From a checkpoint of a small transformer trained on Wikipedia: MLP 1024 squared ReLU.
Each number is 200 + 30 x the weight over its row's rms, rounded and kept within 0 to 999. Layers, rows and columns count from 0. The size before them is the row's rms in percent of the matrix's.

# layer 2 MLP down, 256x1024, rms 0.0912, rows 0-7, columns 256-511
102,187,252,146,217,145,246,156,254,229,207,256,184,203,256,183,226,192,210,215,151,195,158,194,180,178,154,157,128,215,144,212,293,214,220,219,202,195,195,200,186,190,199,194,200,206,185,215,188,193,219,221,250,229,230,234,168,216,199,185,221,209,201,216,152,190,189,210,153,190,231,183,201,208,206,223,226,204,209,195,148,204,183,151,141,230,191,208,115,263,247,212,216,241,174,127,190,204,169,192,177,203,191,166,236,147,217,152,201,172,196,180,204,191,188,174,197,156,213,192,197,229,195,201,185,194,203,205,181,179,224,208,214,215,237,190,202,243,222,228,247,243,190,196,218,218,188,232,198,225,203,219,151,166,174,196,177,219,224,218,233,198,177,148,175,202,182,216,187,201,186,221,222,165,189,223,233,207,209,208,227,227,215,149,218,184,199,207,176,188,182,178,144,178,139,205,169,196,141,219,142,211,184,168,193,216,205,190,176,158,159,232,211,204,210,194,137,211,211,191,222,194,246,213,192,169,155,227,224,217,228,262,207,220,152,206,230,190,249,272,162,154,229,245,218,228,202,201,176,174,241,231,187,179,186,176,231
099,270,204,221,226,217,242,200,182,148,208,221,239,205,177,181,174,147,197,250,236,216,179,252,195,242,232,221,175,145,176,189,228,229,222,218,246,197,197,163,175,199,247,227,140,238,248,184,222,246,215,170,257,193,241,206,245,210,153,171,157,237,152,220,186,156,196,178,172,240,219,187,204,212,236,183,112,235,160,223,169,202,204,175,247,197,249,213,190,238,199,212,238,226,261,220,191,214,173,218,211,196,199,217,246,187,126,161,185,224,222,206,179,212,214,157,213,184,227,204,180,168,160,217,223,205,161,166,206,174,204,255,171,231,155,215,252,170,217,169,157,162,227,252,268,204,206,172,162,185,253,210,228,181,195,136,212,184,218,162,184,241,143,142,182,196,210,184,214,129,212,172,196,175,218,191,194,196,220,247,189,213,168,253,255,183,229,207,238,235,175,173,179,193,216,210,248,191,255,185,226,198,215,167,188,215,212,174,196,210,178,179,178,233,181,210,208,219,148,216,180,207,170,248,168,161,168,238,224,174,186,168,220,232,226,204,298,174,153,225,125,197,238,171,235,199,192,199,189,242,207,178,164,185,238,201,269
100,143,191,227,214,225,149,136,132,226,202,165,191,177,204,221,230,151,191,213,178,187,234,223,197,198,207,220,219,160,164,226,220,255,180,204,180,205,194,264,151,157,218,208,233,212,139,247,204,236,210,194,203,230,212,225,174,206,274,234,141,197,159,205,153,255,215,217,203,151,185,222,194,185,177,249,179,258,232,205,148,190,214,214,213,198,242,190,215,229,197,212,187,212,232,179,227,185,223,173,221,219,169,208,135,196,208,173,179,231,193,173,192,222,261,199,181,200,200,185,230,261,218,230,204,183,225,194,230,137,203,164,173,224,266,139,207,223,192,143,201,186,224,210,179,172,183,171,211,238,182,240,183,197,191,200,221,257,197,204,192,214,230,159,186,205,194,221,184,139,218,218,215,194,210,209,216,201,184,200,186,240,150,165,219,164,183,179,229,205,274,173,212,199,150,212,177,168,183,239,186,218,238,222,240,137,133,195,205,222,190,194,212,241,255,217,207,209,219,296,212,220,203,254,200,152,169,200,252,239,247,160,230,271,212,244,234,231,237,251,217,136,229,185,216,179,166,231,166,215,194,225,192,209,258,178,184
094,195,231,194,204,213,210,240,224,221,199,219,209,191,187,210,206,225,209,190,170,196,210,180,160,209,180,148,152,237,234,236,177,142,178,259,192,203,196,229,128,192,209,143,200,232,173,221,206,211,181,205,228,205,168,205,238,160,257,257,196,197,207,169,197,190,210,172,208,224,141,220,262,206,184,222,198,203,202,214,211,225,193,116,177,223,193,232,138,218,183,155,215,211,186,210,189,196,186,173,191,227,178,212,108,214,223,203,226,182,216,250,201,148,246,169,173,242,231,118,136,174,151,189,194,239,153,230,218,190,148,198,153,223,133,143,187,164,251,178,164,214,209,127,174,183,222,127,195,235,153,241,161,179,183,174,216,221,137,192,221,183,229,247,266,165,151,238,227,196,215,220,229,248,232,251,200,183,212,205,167,178,157,224,236,203,192,214,178,191,165,175,208,164,190,172,207,201,125,192,191,192,217,192,195,162,188,186,186,184,198,200,216,145,195,168,246,189,212,209,200,215,210,229,173,181,201,202,172,183,193,220,166,151,190,170,164,173,256,221,199,236,160,244,153,216,235,242,209,197,194,240,214,193,150,156,166
092,222,180,223,191,226,198,239,229,241,159,191,205,175,175,167,175,208,233,249,206,216,154,235,144,202,158,218,179,156,181,235,210,211,164,178,204,176,174,203,193,266,185,160,188,178,267,154,213,182,182,237,260,221,233,175,165,187,198,216,196,285,213,188,202,186,239,205,156,254,148,195,202,223,251,169,170,180,210,190,194,170,211,191,224,253,225,196,232,198,252,221,213,219,195,186,170,198,166,177,197,191,231,195,170,169,215,207,186,204,162,217,195,169,197,170,188,163,207,172,217,204,225,173,226,167,150,156,188,207,189,182,152,194,210,135,217,223,180,198,203,197,205,177,209,191,249,260,252,121,220,203,186,174,237,221,171,177,237,261,190,210,166,220,174,134,174,208,179,214,215,205,196,143,237,198,172,217,182,188,215,167,148,264,207,234,185,141,162,198,194,188,205,145,182,204,183,200,155,175,138,211,201,167,191,207,188,209,183,235,188,191,227,268,215,232,199,220,189,160,189,226,201,211,163,203,243,227,219,190,246,198,178,183,254,233,196,246,217,238,158,191,242,244,206,222,222,199,216,244,216,217,208,170,180,216,194
097,248,203,237,262,173,199,206,170,149,221,168,197,212,163,156,200,210,176,220,155,160,178,125,170,214,242,206,202,236,158,240,209,192,265,224,191,221,156,241,216,177,217,161,253,175,168,190,231,211,215,219,187,158,188,225,228,178,270,209,215,212,273,155,197,159,257,248,286,189,199,232,163,231,170,209,208,159,192,244,222,194,203,183,196,205,160,163,206,243,196,174,200,192,210,202,156,252,238,131,139,189,207,165,188,166,210,189,209,197,158,171,264,181,199,242,201,187,191,150,189,205,215,174,171,215,128,196,176,197,226,247,229,271,198,241,194,251,186,196,179,182,238,187,173,222,214,219,221,173,188,208,120,210,181,273,164,217,259,158,211,181,224,221,169,218,200,149,197,227,210,167,184,216,235,143,238,183,185,115,166,184,196,244,175,218,228,233,224,219,213,173,226,195,206,202,239,188,184,193,209,226,234,177,194,168,218,151,214,148,199,187,228,205,211,196,246,217,238,228,170,201,144,253,191,183,218,199,188,213,177,268,242,166,224,180,166,183,260,111,186,204,174,185,208,226,210,260,226,198,233,211,211,203,102,191,230
097,222,173,208,181,213,173,135,127,131,191,182,205,204,230,145,213,204,219,182,189,194,196,203,180,178,198,216,159,198,206,183,206,169,232,161,189,226,218,195,231,184,205,175,164,198,219,218,183,233,180,234,181,223,182,213,249,190,228,193,222,200,178,210,229,177,196,156,191,205,207,211,191,207,172,201,264,184,206,231,196,224,162,193,172,159,219,205,219,186,223,199,232,216,173,214,207,216,224,259,192,206,238,188,180,189,214,247,257,201,226,236,181,140,174,166,234,227,211,176,163,247,190,222,199,222,238,221,175,149,159,211,256,216,206,194,211,222,250,259,264,164,231,233,123,201,207,197,253,160,147,181,235,178,211,174,182,173,139,202,201,202,235,233,202,250,221,247,230,194,181,186,148,209,187,196,179,228,141,226,190,156,204,229,194,177,163,212,208,161,167,196,196,249,181,198,201,254,201,190,270,193,175,238,237,194,159,181,139,143,189,161,151,205,198,216,194,206,158,182,210,185,202,200,187,209,198,187,214,189,152,179,175,194,193,165,169,225,261,126,161,234,182,208,246,255,239,282,205,185,205,207,153,223,206,155,201
100,216,235,193,132,222,205,146,217,203,178,245,169,214,166,242,225,146,198,175,141,188,207,194,214,175,246,230,210,150,263,204,263,197,203,224,223,195,227,154,192,235,188,170,196,180,212,210,221,207,185,182,169,239,199,211,153,141,168,175,201,144,230,203,176,234,258,241,184,205,231,163,183,215,218,161,183,197,187,222,187,156,258,200,210,184,178,199,244,184,252,200,205,190,211,191,185,184,271,219,166,196,187,178,217,196,175,224,221,247,171,183,165,227,219,197,191,191,196,214,271,235,186,205,242,128,202,141,227,185,225,249,200,175,248,190,199,188,166,247,220,179,160,202,232,166,206,158,268,217,176,206,207,163,180,187,153,189,158,213,217,186,182,204,205,254,179,202,214,219,243,170,202,189,141,213,226,214,247,180,216,189,228,161,284,188,202,213,221,202,190,199,233,218,167,191,224,196,225,272,187,180,205,238,142,193,172,198,189,247,217,202,211,223,227,179,169,192,239,152,188,219,194,190,215,217,213,195,240,223,211,159,189,226,221,240,244,236,164,193,189,174,183,197,273,167,182,196,216,191,212,174,187,202,171,195,212